python train.py --num_hidden_layers=15 --hidden_size=64 --num_attention_heads=1 --num_key_value_heads=1 --head_dim=64 --intermediate_size=256 --vocab_size=8192 --hidden_act="squared_relu" --norm="rmsnorm" --norm_place="pre" --norm_eps=1e-06 --positions="rope" --rope_theta=10000.0 --rope_fraction=0.25 --qk_norm=true --attn_scale=0.177 --bias="none" --tie_word_embeddings=false --parallel_block=true --extras=["capped logits"] --init="normal" --init_std_qkv=0.102 --init_std_o=0.0 --init_std_up=0.102 --init_std_down=0.0 --optimizer="soap_variant" --learning_rate=0.0152 --lr_mult_qkv=0.5 --beta1=0.95 --beta2=0.95 --lr_head=0.0131 --warmup_steps=102 --schedule="wsd" --decay_fraction=0.696 --decay_shape="pow" --final_lr_fraction=0.1 --batch_tokens=65536 --max_seq_len=1024 --doc_mask=true --train_tokens=150700000 --max_steps=2300 --dataset="wikipedia_en"
Each number is 500 + 50 x the weight over its row's rms, rounded and kept within 0 to 999. Layers, rows and columns count from 0. Numbers have three digits each. The size before them is the row's rms in percent of the matrix's.

# up: layer 9 MLP up, 256x64, rms 0.332, rows 43-142, columns 0-63
# down: layer 9 MLP down (transposed), 256x64, rms 0.336, rows 43-142, columns 0-63
up43 087:590493493425504524462575416510448502520503544497623481536464475503552509513416398551406519555427561420527566485556511519597483492539508534454502516498521519480570431512438604533541475442530509
down43 085:523443510492537514564491502485509455551520486564438428525485617544577469574640543444516492464513475465475407570509520496531484415424454473541541507507519534469562499474459576625496419528462526
up44 101:519543468436540427399470433439503480453438540544547490521412419500444464557507425529452482562522505470495570541583550451467601460490364509518525481522581472564532480526582511460519497477446485
down44 102:500512386512421540523457533510467486558585475352491456504493586543441503562554469464459551570572503468554518464489523557405523568490520519454489550578486568494543524412518525552532435500499440
up45 093:450527511473501450558391458509444556534455477426529592481580499446535445549527553453518496504463499536565472535469492515447486542513419381542428468408508551571551477435538402439464446472460486
down45 095:551459422502581529509568519489518414454515509583504453465431439458419512537490407458483427458542545487531429488502517474488517409528472455478549491532450514458356536513460592534551495500542604
up46 033:487477548512440478448450441534458518465542508488547497457662513506489638510431515561490505541520442496430529524427490431455538587497414467552499478410488537507549455454588500583513511524503446
down46 039:491503580503486445513513493516587449440522553402544517423528482468469528452496446539491535544517461506415465437610445444544555505457491399460515431506494509458490548442521459482495430614576604
up47 090:464458468519459549563443479614526498516533513448529491535544477554485504444490569540456657479526564524570450531529477474472565530486524570557480597525498526453517449531567385558479539480433577
down47 082:543463535388546448592470461454454463527492480485460476502463572488483517446511415462593425544369552454532516515480391540502535557489434441425497480560437490528512462523513481399522433491509471
up48 086:468434505459518375497446460587491541478417537456455498420533519546562466420480485521510534485573478482524558475459502560528410435444513516508493635507484482442573527489484527556632537488519457
down48 088:574515412488506447507484407485582499512517542433478579459552522494326494423537406522546533575569499510508505572567472543470496531437542502486532510525510447559502521510512418490465509489393501
up49 122:390530502519511583536501420520466575533480437436527519528443540516607506513502474548446524433457529458560483444447524522440422419597536503610486614481447508439499512474465493519566535445510501
down49 099:570501424468514460495552546447430477492519513619486563486438453487368497465468486499502511572539392462412444553476435425546535524461400511475508458507505507557479430497546469413494518523503577
up50 102:425488604467469452505486558570442466486576570456447517442459529504493457504517454504547534482449562606596449506517521434452503450620472508577573506474501498478544546506435525584548444532584495
down50 096:509457527454558470488434504532570511578517459593572477493504548517511601537504508574557471434450474522555594465444557534491506452565443543460450551534574383547454585471497481521493465500392501
up51 098:628546498556513568624555491436515450469584489560556495554463489469619461527445549581523573538554536504554543427546512462524475549524515431410510578493491484478507483527495452513473510452532454
down51 102:551380540453468411520535469575460520558481440536506496467472483489452461405522427494409515430527429547435500518430490468568456461478533573534481494452481440554460482514462419570449534559424434
up52 098:538492583432448542470448416577547499434556523419538529581455455446462572472484398446494448394499446423460433557497498529564532488543462459494568495503448520520518587497514513520582573510501501
down52 106:519585544434547465531445412498602432441526498486445508539499481431383489474492510466511402538534447440563443492465496489585507500526514559488475485495458405582493558483598506564432523500428500
up53 097:517447531470436544538568362511488478472535505504557477549513479489503553516496472494460493504481576396619497466518440489452458526524385542510522468459479415524464441499447508393633488445477516
down53 102:593543527546531524566540564536475575511495437501520618476502489521555403512520578465505524454556435431600459479508536505496604525464433424527515520466458521508509488471576575508496408584531548
up54 115:446497533479487462515544495452500522426496530491504529606456394497516406575469424543479497526550543420546447485491516590428561539411496449540450495547522498604542505527478497432560558387535534
down54 103:499434473453517415486458611482498504547414512478573561560510505584499465437489469432439431499514516580452464431460525510500553558545520561535429470493557491446492582612441500475583541469466562
up55 108:477520502540490412508513513550541498565497515405467479529487489450554449544395546499570432454443490419537496500418497437475566452504447548520473499599534594507479401515577542636476474505482475
down55 120:465458530487526552463381492509492506573533472488478455502520488520483486424451549480531438583470489500422412564647537485532476406553507528516519455454486551546421554511403527464525399526503430
up56 098:476449465543486497491489423479469503468495485483477393496511468524437426433552495519545567487575607484607507435518530569430457490570454445489526472532603434579551531464443506477489569499383504
down56 099:512381477477470493528439447504476464584457448442487540554529492515581496462553519507462509447505595539465482396484572599466486525585420477474500490537608491561414512452565489427516519510572477
up57 084:568494421567423376442454471452500452395410470519515574423400542518534462521452492546514563506452549484528538479542515509552478503530447536562552507565454493634528494472494495535454514491451505
down57 101:466566525464441456557501447547491545568450434390426578456576564515484572543421557490455553418471538452460546614538604537465487508501492539504410550527478482574516526517485456469472486509487497
up58 102:465496526574465543528488420450497503529552538488503390513573466480560587520599477445514599519517484542635469354538485454452564458502470490516521449457508538489538516537457469538417479469467534
down58 100:417487457498517490558494601527480486498499500548484523578487497510545552485526518491510439544544443523489531409488450599392494428397561512399515503556446502443479580454529503648505555503479527
up59 095:510508500498456502522534518425474448457524555538549524468510461453510470502502393528553534626594504489479571523510492535510482518607471485393540496450602511543510440562412515524586500509375547
down59 108:550505518489561453443601483498506506546563474586509348474479554445414492426494485435465521479473459523490499399488558479421495348510531565550547488481460478445496508496494432493476523478469562
up60 102:579477614471431528577509484556506443536569574573544565426480476504494577504486501504477573579465512522556554510473541520478583444541421455519509577504444458466502576464563543542570583458469483
down60 096:563535397581478443483502560499488481550612564411487483538529537563511474444552534515581509495520566453474468587558465495514478516406482578458557369494482487467486501511430526410459506490500554
up61 087:430444423490492492534534511607424517500497534640570431513435594553424505471478540415511424524548502396547497545448526435494448469536571463491501505489476503573494502549460544540508452486485563
down61 082:558562529479573560549487507384466593503508498469489572448443419431483479468452535589529485585518453532533412532527467481579465535501532406547512574462506531541554509424597522509472490549529548
up62 097:466565573535577492377414499496487545409465548501510534549508452407561556533572520604542497527535484489553459487537494544488563516601457461522450457430492481539473550597528452514488427498453534
down62 094:576478441423492527500592508508436490563498447532491507472443429489412505472390570474504527474492459482436425537425447359554421488421501562532492517515514478509514585429465498477518515461542569
up63 098:520435464523507452613553580584468512511593451454490544448482540468493576487427550506509529527488549439567463506524556449483578483541553609529477493453487555422578450472482563622526490477507520
down63 101:500620554408518567453527523461500571467450505672534483543562445502585434486490485473435496453532432516478411490490528602509483467526514473454495518528582513533421543483449473467501556512531500
up64 099:545515550459357469500496550471477485473532505474532544481478413503459478471559482470388513588554516465591538556510525425450482535584445428483515429508556494629532554497484470500498469487416566
down64 095:516421472454500399420564517529551417475531451438492455419535520474558490479544515508479538456505539425448475544539458464487446489520554458570475489528498466500469658412529561529439537456582570
up65 088:484504489527431508448477459480512521509547503509455459492460445544547491418499458608411507522551524469493437529449462545463443549478396536500532484402559477555506461430525582451545430498341558
down65 095:481507391430462444498501438573461502493440450517447537488557482534522390512458477520520513453385531554467495566520487538562492474435473537527464461550628506507487506491585490549513569636456480
up66 083:483488563500466514460386543506560514509500518548440509555496508481498546477569588534548521538520498522525570451511502550466501446576495533475566584548356485543587522500500471621585442451432443
down66 076:482484426612524458503525489484488537468491523405554460445595530504443521429506454477506494481522545505452473544499532489510488596434530545513479377489586619459448390561480510466517524516599530
up67 099:430393536388526512497553562429430453426507503526514452478402503506468473474488527489605557582503505411527558503476484531429560491539482425428500453444501515523562550531509465531564429440510447
down67 093:449528502510478422544470534496513571482469403374521523479530519569470495516387517614509484540427479560462612551528485475489576589545537474485445475458518552523473473503448409470414481496535528
up68 104:484446520516495505402537506535494469451587519543536515479491593553619509465565452533420614562490517440473449411484477431544454474490486528574467501478414562538506449454517483469534416495569572
down68 099:537462526430466587485495478535412477528502412533471511420515440505429540462478575535527508423464475568439487409526417554503546483473586442457521418503566470524459439544420533432469542557421518
up69 095:481447488463488562531532502532423491366607467475543524553522505525554548427547564556430569540524557531590451476497524435532540535536406466528515536481542485500416515541441497579537466523404452
down69 100:481493506483540529509459427403548469515483567518537467413467568475519412461568517550458525481490497464368490587459542441434559582468562496498476497478500490625510535543533477519461509472619437
up70 105:528461532500506437520441509432533462457579464414532525540495444561590516514508495530557539444428470627397414600448497473576478444575520520527519570488516469466569473534495520469542489425456453
down70 096:476493435503464569384489452506463470465546445511510477489538514535435546478536546381488571482514508419568538468529447461489540527398519481482503436459503548631563503435538498469520570592534584
up71 112:495559594575474482568466457483480472546543607478527479498568502509517459531496520423576514506451549579517545482495455426545524545552497503492532541569527509547403469416403555543457533542582388
down71 118:445456479570452508495440536542454545431470485471438499518460562491525600475375516540454440452498513530503481432446516514468478514495405543600519418566440481580477523462443457528464493626439489
up72 098:522456518528623521468498449486432548381458497487563512532545426483488505450496526565431490471455478552413432541601507499524404492524456524508436512462531591543552441400530538532539488558438496
down72 105:453430410558477484523534483451526445547524501391516499446409557534551495565526554508429431547520442479533494491517538515373485509452591483495499579568382462434481539563503499495511556455548471
up73 106:440383557465427449421475448485521476509555490516506513458520449404550510530530471543445497491532417518516483582473400442413470477525464536467479488414513409604599520450446481488480480553501538
down73 127:550495477472529460491495532498560455370512399476555408433488535430498521535539501519550399561540507459481428569482507519493520494519506537466555557561532519509413551445415495530419378485554455
up74 092:560492515461484347426518486497419477431503488490510472467560472520443554544391543466421506479576513481529439438390489506585456516452454487557457478440539525503503446558486520542539395538504461
down74 095:584600543434462581526440497560520549534578462564452541556531527500454458508451498503535524462510454445594499557457538491509533482466515487503500608573511568490464441544501390403523448479472593
up75 091:526471537494465492535436454556516470569486516561586477626509530549450453466381478524405556572521533406478590431511553436514473503518505572472460560477507466530500403455490482432484485506463574
down75 077:483404537574494514414526568438413542526509541413480462547517543511496484437504470459541461432471453533472505513403456528446519410570506435519520380486484498364490521457475442512486523455460441
up76 109:433484556545458500510555529419514482501491536451542475485560428584473506469470460565571559576432522435442420410532458504604452447483477506439534537546505477544520451521567466590564406505504430
down76 119:522529456451543482616493490459485477514443522535462457470407537470445574502536552553499496520380547523551396577574533547559559503500415465506505542548594476578478586548509467467517559494559514
up77 096:539432505468467531460577503503471542341416506525549544525433452480489523605434441511461486500515461412486510482524582564500493552508508446566471392422515498433438462438533539520493513423486472
down77 097:473544383575524515506444495516569471502528522477542439460501604576533465414512427467432483505415529514554472586483559452522487527428534515488453606538446530403557553565528521574546506507521485
up78 087:585525473471482488522412506513425508389568515557532518533529539528466469484471535404553416464424566559579486481511582480511459466522499438526527418578625517514518471470472580424539516489519449
down78 091:522487500516546436603522519474523497538530476491463484438541508566368442453517519544466564472491431511460428470455495543479584574520483504502520555382497490546460485640519429518498446593528567
up79 108:459570575545476509442516485466573469537509484434576467614495449519529482468507475485596557492572470537433445499531460548460478524528416547550593507537519539593537528493586451509432446596563532
down79 108:553475463560550432542489468496549544466445498521449428525488438503551553428478508499449591522452518383491564507476575429529517475572448462430521450418446491503531500581417440569453415463436508
up80 097:519531564490502462521459472589567474559447514431494457510489554454565549544433518505499468461494465485565541469558596558487502522494521448482540622528513482470456500472494391533598566342536506
down80 092:553465433447513480503454435443500455458488522522522506495506477487466510511539465446462525448467516548472428542489526540460435625441563538424446481430555526462442482631519455452563459381506608
up81 110:459552444572492469485485488542531545504491510499602455468552463457441452558419519537531473515461561545517557573439431444457562595534395469492570498538560547485501496627413467431523523527461463
down81 105:492445525451424501503508458489445571492483477537369497567461538509469457497485466490540552533516561551563511468536498454470398345507566565570544495516547512513474433556413469531435520577442530
up82 116:553515494545440435449544500456479469465462481565397456474519458482466489441392558501504380553463479412521547566473440524479545480473456565404490512437492530620549465517480527495533567417468483
down82 118:423493446472437472436610499531387527508503502510604544410535413483433528524429548517481433473514498560425480426503484530568447429491475505445506487478443522426470429496474476463496477447404544
up83 110:424467586556547424565506549371483395534503584507573486547555500515531492533499474499596462563551492533531482452551513452626459516487456475439581471518494513477545462535515504455472544581468466
down83 096:453523492472494479415566508513512460464467508498462486571581336529474501434470485484467466467459548481462562431443481416397489507459465581508485542416477500474508440614490460487554440550577508
up84 102:566468486539533435535485530399580611591528543535532565472453425434495533522491450596518529498447441467523499452448559492519515490470500454446494515595429471521560510445422540472580577501563539
down84 095:518490488464652570570463473498456444478551434493533495486467581537513418518529443565526482455575486605526602551453540571468541470433480491458529505504564527461555532564567462514522468469546421
up85 110:461403555545527555532495468505437486439431479418597487570458538452420474485392471499510531515524532513543451533508532520478410551488467590462556564523608494543512463392418525526507524538466527
down85 104:605488549486553491495557506447523499493547469445417565422542487532522513526468451512573463497519481441550586560531480470431378431519536536516541433492425587458464451463573583441552543531455536
up86 093:518486468532564500555494506478487557537513497483488430502557410461511433505442524489501548449554513512519518574530500458483530552538422477537525651541490420385565491440481646463439579509540480
down86 096:556490462467597556443414536530526557543440514545380497489512473542474528451545451608476483472445545442519577543541436442486508504525457434433448539569522544532530384407495485457519507531455503
up87 095:476457459500464395457529523509436472442554549516484503484515598522470579462502479460461512475498466428506432473439514508448497407520424479540440506564441546510440434624542488504629421483478427
down87 102:506513504463613523565452532491503456505475449443556551596460483532508472501470552567521415493470456509495515459531452404455501544535506542453605576465375461611470520500486524451470489604532439
up88 093:512504439474420471415499478494529450467588508572493467516521483552521474456489608557476555505544493409614544441540449563503548549474521436510468505368537524520504441521505588508428559530475580
down88 098:432524540425435470521464495498472581542414512435488545570460511461500462514496496434450550512500513517458491478490417534594447497642442542415501493501593524438415535568463593489432505478470532
up89 100:489511441548578505509580437462517478586464470558474462539595455391433536486553572427544520559528485458477583424424452468371461520494440502469457529428546519497526472507530498564469494451495546
down89 089:485454511430456520565542580520450492558481486418520548496379568608429437506566420474443510521547583582531525526501476505472462510490532509507471468627504501429524504424556579466445488513506470
up90 104:453477559481428497515534406413482400561517548411467503501409460504577480566489417601461516508519551498526501448481502545479447510506469572473528482432445551578556424528495489492530400544577501
down90 109:524501451513473548485556506572501527467569488470529524526600370491588505485423540452467498524501610445531545473537435438509456532518467566511472469604467506433591531541523466595476532501470599
up91 091:602517408471536477472530446508400422430461495574562455578439400476491564437583490470482491469437445480512534523426451546504546498522498532475583492527493567572535454432452496464562486429503484
down91 089:507478489469530610485506495493654447454492517512522495504526477464595403450525559482553592504495474449485455442550524466574476579426523481497520525519500484389513560512438525506590524493430592
up92 109:356512501436500522526489520503463509449487510440574454538505508552567573512579406528504472415488414619438537416488475472527564522533507525467593529448463470495492460464496439556490504448568568
down92 114:477485378472492500452511537458493479434513525426508389494452455446436604493561484497434543446490442490567579415455427489531519544517418495469411583506522426509474436525525571479500493476560544
up93 109:488520510510423402473506483565528493486535515437481436502523579526531569592491441596459505477501496444350524494439610506552536573472515455495459442484458564481427487508506610574532508492518505
down93 120:571461495491422539549478579505539465513454510521460430569491535481543436531539465466493529401608445485458494412475538513605424449501510464485510534408523572473478587487416513581472426484556532
up94 101:516397456416490458420517383539484485573495517566586454512513450491416570476428479526436495511523452474558488559456520465442409490465440490536396528463511446498540437587464502433554517497484487
down94 088:570511465498508501569554517528527437450519426445534392497458607498544498464533509408487497444496493526577440475524480548533526556589454444515462528516462581548454607440589465504517428474577556
up95 115:491467556538528508366506463562495516495518466582541515488522491487513571559527450470502574421424471525438567487498469517431530468539543541479549516415493449447455467517623545495556481531600622
down95 102:422590456382466481451548539484518483490401470467477469606611395549548474473390521501449508502480536460413458471569478468485544560552527541474419506532526500483476523583504492498517477498495441
up96 102:517477542491404414448465483570481469402580524447525505592521456407516490516511511461489556505457455566536437576459452480395513466513523539509582582479497473574547554604475412512524492462504510
down96 110:420368481564508537492478449500552411484502521436489493475511440573572510577450534443575467522467565585499460565546514428520448542549456592493530516495530533496503484531418520613539489469555556
up97 098:486465500476543491480531491392514510420460531490440476553507474532546575537513582549518436444586466364483480462512514462554417509510522540390541491496552402530400504498555575487473496420527542
down97 101:460525549498529466521483516456540484513507513399444471411504500420554523479558545463525495514387543431542639498571520446463506436416467594546539488487495483462458537544424530516373477479490546
up98 090:529466462462537417427450531511484572455450488481410517532611516537476559393491572538546497430529466580403438544421481489457450491518542540520552548547451430510456428424531517448503488500498436
down98 081:535574459506531573391553450516539481460539571515599567551452572496474485573513470433442398543503443410480451440482505590518577509509572522486460455527531490439486544583515496438521447511456502
up99 085:563425547484469594587514454496493558415521498403620578503555465469474513506443489535459557512506582412503419529541483490524501548545562449530447467528562526482604506429476494438467471528490450
down99 091:457529490538502415429540445528506560559432598589436430487542461476631482605517550465560463482578436531515510468489510456477514415503426445481488504518486531570404498575517496500492535456461494
up100 089:455508479580482531536374471572457497515540507492515476493544572517421549445526636506485509527564431453572449472502529503479452476528469456538369620536436483484541454581455518529521487477478468
down100 085:564481494504499491428554508430543517439560548537450461537466480518649465588421402521512475417425573496531535517531541508489568441555435476429569407497518506489504511438466523505495517484576562
up101 091:586525551511425440580489580424512551442545568504524477548543519438498412465441567422568481538512434515538477600469498494395485466557512416495540538494522516419543546522488541431486515497505415
down101 094:512589557490572529591494564473473528582460463519530573589523444552462490435496516510473457550567489504574489487461468483431422490509564572496546486377423529501521448553483368500472475507476552
up102 101:484418570391437492537443528441535498473539556416524503517483473523512485427451567452582531531542527502534501537499482537401497478457458552512478407413540495474415471494626455520491590467573488
down102 103:577527537469538535522554412515566618482417486575432518548466518448506402401590517459487448576535454526526585529477530443531475440432446505463522523510475531499428526528475548573425473490494490
up103 110:511608440494513473482478454536422489558448529463426489498549489485562515496434397396462477460486533475575444574378531385528472473552476557435498495462455501570508488510522488479513515519514382
down103 118:386445480393429442429484503537518549428483476504451531482499375409461519459530517424541546433509442536472499456593447468540436511532514509410496490608488537550508509545537538516493446522469464
up104 113:476512541537506461505521584533550486477549484491499457484487433549526477508404497453553555589499430637597464545500491563493547566438389546456593499451481525487548426444524529577449539487529464
down104 114:465520549381459490508526374471559511465455495497573466530496469545467534482516472423427516614512412549536479434497450471417533591524478536501515503507571508520510396454476477570484471605541502
up105 093:531500508559440401564520526526394510371526535548544493487496431521389527474440451527400520435443593502487538491525478545481505445564517606461445490499474467559500528456555529459556512433500494
down105 110:395591414550573425501454521534477519529496509547474529496448547567550421502483415452472585458467476457473507579490484490544464560466434451518520537456529398528470522519385586546474478570527499
up106 112:470558505523490502456479388461532542637567533394542485527498506525493516479468398474457423492509485492433496417573488441477517492556459513526525520576460549507630432550479554508499581522549467
down106 109:598463359531506351496483515524524485454449616503483497498492529493421462425412428463468423517529519511462514418489523541467499545491497575506548549505456423396487535518493456506492487490463509
up107 101:532523505556471451479529475533577556459501549432573490599517509518384519549437454581396524500400477495464537508530489472504442574478491457482516559520587479432499400408480497473471578543487555
down107 094:473595579472425435412523520510400506496434446520514457537506521549406553427458510562466525570466458461466497474437379547562414456525528484473507462499525549483516525556471518493460479513583597
up108 095:502561617534452435455561450451502519450573502535545464532452481479533554446555494573456572439467513483449463423439440522505429492535544463447590520502461406392535476569537470484577550492472519
down108 084:465544481515471546531384436491495490475438433539509418382569486588386386522566460550520490445482537477487517528528493462570484536474462494489394496483569482470456464449489420529507538556468539
up109 116:543449483452512520431452528498505469523475519495512450513472460476588454415426541585421535476500500503642509505518488549397540509573575543522551527432477473517531376479538438520522427474598510
down109 118:467551508479572460442529555517583411435460551567502472533495506473600464541509508423595419499513520530566473477599496475488511573554464515562479481440488462582507571384502493569535574507471465
up110 096:413519577515462550497547481554481448503512522517417368488559499544418466494473449496471412454514505589538527519452482471389504458481447486450555521524581481591550494503422506477515418441589504
down110 094:573543449463504517594555415438527432526470515511502409479485556540526512479491463346426513436508432554521462517491409547432541527480473465452504539470484563421556470567487554505423453535522455
up111 099:416560560535511483567487459459509493554442526551447442567528512470580469502489551404547581527410521547439550494484480489535621515495427468544546553493415465544516437404518504558567493461550459
down111 102:482548488496545435544467480529527450483454485426458457502551497491510503472562544492440531451463452454548515496460530520480517469494615636528579506488530434424504622423531564526504465624591466
up112 111:439505525560368552582473411492544540413542507423470484496565501520460485487500448474481462543433392538511495476510537457473566474495430432516459530573490593560452526558495573490439439423504489
down112 106:537515435556542539457528440530397472568492366535555492465473543492422580598483511507480533472473586528488518462533417540447485486527473490532490403593596550473486541466449526505476464412524482
up113 087:449529424546514626489451356504475499502536534479521548526557472506494439433527427481481470537529536466515518547480499502435543535541502536523477417463513607532578516509411527496423442530374535
down113 079:427514580420535463559532587519487422489442487568524530474439519436605508445469532491425579454437443498448455463506513486558361530557498451462505558495515531467419469525514542462495524473589479
up114 101:404556573538408502546444479461452430577525562490510522467522487357550511616472368505519520506524442522520495549501510453486525497464416552507451481508436534476510492497494533507418491528505397
down114 105:518543402525553408494450509405427452514622464510512597490519482487442375516519410558504395573467490560464486529522542483483522542464517531490554454506502486573457494470541515425492520494526427
up115 094:490513531484532466517456477491474564535524525482524475459648467499576456571570454532598489500555570513471479446538502464445486505524478427503494511513545443438498605435562537487416657533463519
down115 095:502568493422511474427503518531500534470500451587485521506365505544551435559470497593427533528533548464508542523484496496456461543499445498479494415486546548480517606401373450460446471447481432
up116 098:492558518437531475505509476486516488516516481446570506461492413524502483489506502555544551518606547642493521583532475537495497472592437559461489479475565528639525476474477551501378497539541392
down116 105:552489453526463493479478533462452613418496470515522386497557610504574578507447463401494567605527530444443425500533464447416490555493455488546513511522456589448542482525455512481508526489489555
up117 116:527527602574483497465530465501407458474531480398518493519489446447505509466401543540489445538562511496599586538535460464596560497505435538444508479459506472575491449585428574571529503523527425
down117 123:569575510437492613567506504433550563547376569558492569523562525470517481537474468502525523527512428550450510498459481423536564480509517454489473434538494488393416482543514467485462387555483453
up118 110:609564473490543428455517454459528510528536481556535382555488516466495489485452470477538476515573576420611579456466460460475433433431501588520535482465517511525512498430494498502548551499534634
down118 119:537540545571497565539612493480515537533487562507584469512568356505492480580507536479485509469498531506525561471430545493473466444528469570483571458572481483509478489478541451561499382437382448
up119 095:400480393538519438543494586536536486513488552442535485527448508505507545500439472458475569437481533580482545508446426442486572497543429470519550552587512560527376520463450535489478579573576504
down119 105:522569604548513509439523538477427494498451405510472522566517393515557523629555547422522508567475531569439490530573474402509493592533526539579500445458532488522482496491443458507439551486499530
up120 108:442446512493396494491551551516481461495536524569540519506489485498597472536563477532549459504515513492644504500556506506528502549482554475550471440351499513438571385550586503583537475461492462
down120 101:443499387491528399427457506461464559478520448501522516460416499519518458427478551566405480580497495508471424589509488501629416412561573493527470540524499509446488452484476536500520502556463439
up121 104:561479439477466549643428525507513516590503419487517481409567480556472528545479485551531562554519543451525489529525605519499438491539517387527505528527453516570552496409546475548531478517459407
down121 105:471475546445521563566611486462484550502469503516511402450537513489662472562383512421489480427556479519463519518505504458423466439465457494468507438457469545485460537534496476617438469531498508
up122 105:486525518548534527420427430480549533522464445559452535503476510544551531512482438556503506559552593464538501464467442458485561472410421483489520598587444533640476579461541514483434423476511535
down122 101:480464514467470490549417554523482534426513560485540420409559477475534437420511472500483480539520545493673485410515435496544520572578531512479473593448528485457453479470424479510534460439434537
up123 112:380463413602543484542424515463507575455493440516458470450503468508483432559481511528456472497467382507417461514442536561426527548489472484483444541513472490544496460450509524442506504346488555
down123 101:536508505465562493595489402524415505485529515480520474521546438480517533463374506527490502440462432460456425591475426490563567461466505510533522475431520436474553492397508370457472418507522531
up124 102:566477525512528450532482456347515523502434435398599562499481408535553569504411462576540478428523540498505558522464505545513513538449474445563436456464540523427534479516448413524521502533500523
down124 100:442475454575466488504420489575498461535534549529434503464422514525479544496696452511548622542438509443491455541575492547530531453506459545479529521508487519591472533496538483480509515404468467
up125 096:564553536449498484456426444563433529485469443482480449527497557505540419484503511508537533543536542512611541509466454524431508593593428475482582491488516517491578467533554580547605398439510549
down125 110:519524514436578475577423548479457546482496490524511454551515496516393520528420437464527425563488521504457473510499498458567511471555467529457560524483546518619577560658507462479426445569473496
up126 112:409501498460465543494478549552543556464547428448537543455536466451496446550546531600562528552420492455595478476532469458514580465541518339541475579467528516448518474528465510589526529430501494
down126 115:474441453510537542516484492507645595548493548438520556533477482605446472485545530433501406571480434418507574508483565510509550485490464540480468502565574515509415453503520502464561411437555523
up127 097:472469482512532603546516448499570602447471472449525452488603513467505505549509510473549523429558531499531505500485552557421490521586517435560525506417506560357548537569482442562515512410456471
down127 101:486523482502413477366458501426511543553523542531567612518411538553496511533477569531457538584473387555501465483464448448500534500450433563481515470415446484527538447450462521460423517531545459
up128 092:483455475516383533506437425534446497427523494464535472489481514442469496489490483424473488418501506499632520510454549425517448510470518418553468518389476455432545480503413586510498567449388513
down128 095:474465530529498522488530437493475486453427416432474492461527557531485557564546413457526562596470598539491492516538493509540577488486470548605580575560433497497516501547460566494408454524429402
up129 094:483517461531478479637468433490510472496556530495471538463514596569504543458484513551538443434486537420486503483429493456502583541561511405536505514388462427389437601498495516554501491442456509
down129 091:503550489621497516449508559548498503511391554416524513480552491548560535452446457481447442508503483454477559444566549468439515553534551463545487438603576467402587531528478460561577471477530461
up130 103:529515460526491491421496472438544562497460509453444520529567465427541539469517453484533539457468438394519505431476567477548555415536398487408491544432497484492454516510508487378390409496519435
down130 105:608564525462558527550546525404572526564454547414547417462467448536597514567445499532519515535493517500447488564576491471477492482568470478480463429533470494626508427518452469563546525470461542
up131 075:455431433519497542521517440501458456441510544460572468464426595508466484365473438521490553493487529440553485389522533352490408508483457548554537460452523521469460502458545482455423505490505525
down131 091:460559518476439496541590501549540534538423562485375535516542345468524472551503530547508460505428526476520486566595476545466535444524567538534488485584476505553507526556482452551532479420570550
up132 105:540484515578475455625470531489490557456469547478453488493558436494513502511526555419556558572543513456475399477532442432532552408565437457451515465513489469521442454484442567583538541564482398
down132 096:438472431502494555526525528566570457448498493510512392546401585416447459460482457533579490490404531481440546524502502436601489514444498554508514522629508474555524534439427482472494486416517506
up133 102:532552595528540477494502482515456464547513572479593508531566487473538519448463504496566471583453448547493534509580544487460458432466372402546573508516390400552532518537497586495533448515508469
down133 092:440518594561493522507574490530412453485428382493471515480455508506504558534481510564496534373489509598462468497532496564504495514526590504439417485551577565417450483478541522458557467509434563
up134 099:471488580507493463436542584535505528554520491587512472566429494396599583523465435452564515460512469400509497490432472528454432494547465505476452557556510549495456445633481546519509422488539482
down134 097:558421468399506528535489548491499519551532546385467454542478463497426469466530512450442528505468502529393590579542540540573494493551461538563450530516447495575384474541521458468515536432478586
up135 104:592404511566416420541485579506504430425551472410569499458486404439412542571466477462531558473513492472538551479481519484552518466496490537434506518511546479486506539447421492472508599527551414
down135 104:556520486498607578518509490529447536562492464546549604486553505487457502656454538459514455580527386547526463474427476453453555419497539503550477472471514504586474499535567508498500507429463563
up136 092:419605516554406485492490503500550459482541468460401543464470573585462406476486529538580502484491508499512459530503526503481558423595524441477508480541405552553408553520605548541464526475537479
down136 085:582428508435510477516483443485474498470505426494639494489509522461479464399511501471519592484491544529468507445550489495453468526468398432494449487470521507499527381457561553613631468501506519
up137 116:533466473561462561433474463456498458538479475546560427479445413524517478483516487493534460516588521414545449466606453525491427540490407424420489520513522477610534444529512615537498555522521585
down137 110:521545469533504585522384535475498547572446425532529477482490483477470478481620432467476359467480532550422497512441467482530453444492468527525475514398514463411426426452509514508441496435439504
up138 105:510508557445416521437564435445475490382555549460501435546490406538552452488527469521512528546560543472513482469528560533472552497516439451623506452433578477491531551515445417533544463597551497
down138 118:466592479505584420516517472434638534561489464453494473420518540533498485426450436557476519557483532457579500571449488495512529511507416464507470474397577452512616437432481497516470477523471513
up139 092:444475444515548448547461439601545497503452509361512581636430497494542481569462439536453484519549478485551518463449518504500545432555467451550529473477502518447514512578617466506565531476531470
down139 103:538526512632507518549509479586590556478454549520513483513456469452419390447502527536534509489568581566514505340450503436469480445499585487533502436509509417505510459475491567503503529532458499
up140 088:559456543484432479465458484456593418363453499488538512487470472516465532422472541558463453523525497545567442439502500538559469630460486387517453537534438497470619526454524504445488528482505480
down140 074:444558448458497484449535492588518466631491467587580473524509552462451537507440443538526487496442481588500359467452487502485473603471422535468520467491526546501457556527472534495436455542418550
up141 113:527453549528460445530521519592433544464476549570587443529498503401386637507415554551481573536483570411493461507433486494555473472480523463520538462550505479514488467519403539550505470521487463
down141 113:379543473546494478506561509520435425528479449492486504499439516576366425496478444540519411471415418555477543380538464475466473435480461465518472497499598520495509543477504529472489512506600452
up142 092:447536492433495398514511462502568439374500475517600449503492466580513457383459568546433459543394459520563507530426544485536534505550483487488461506512447473511584425450455480518542505537483560
down142 093:478573517459472487446493523434488443470496532517451524525399564592511530416545443432474420604493549423482431558446473487493470603510452554475465499482529402479416487488469508480515498556612488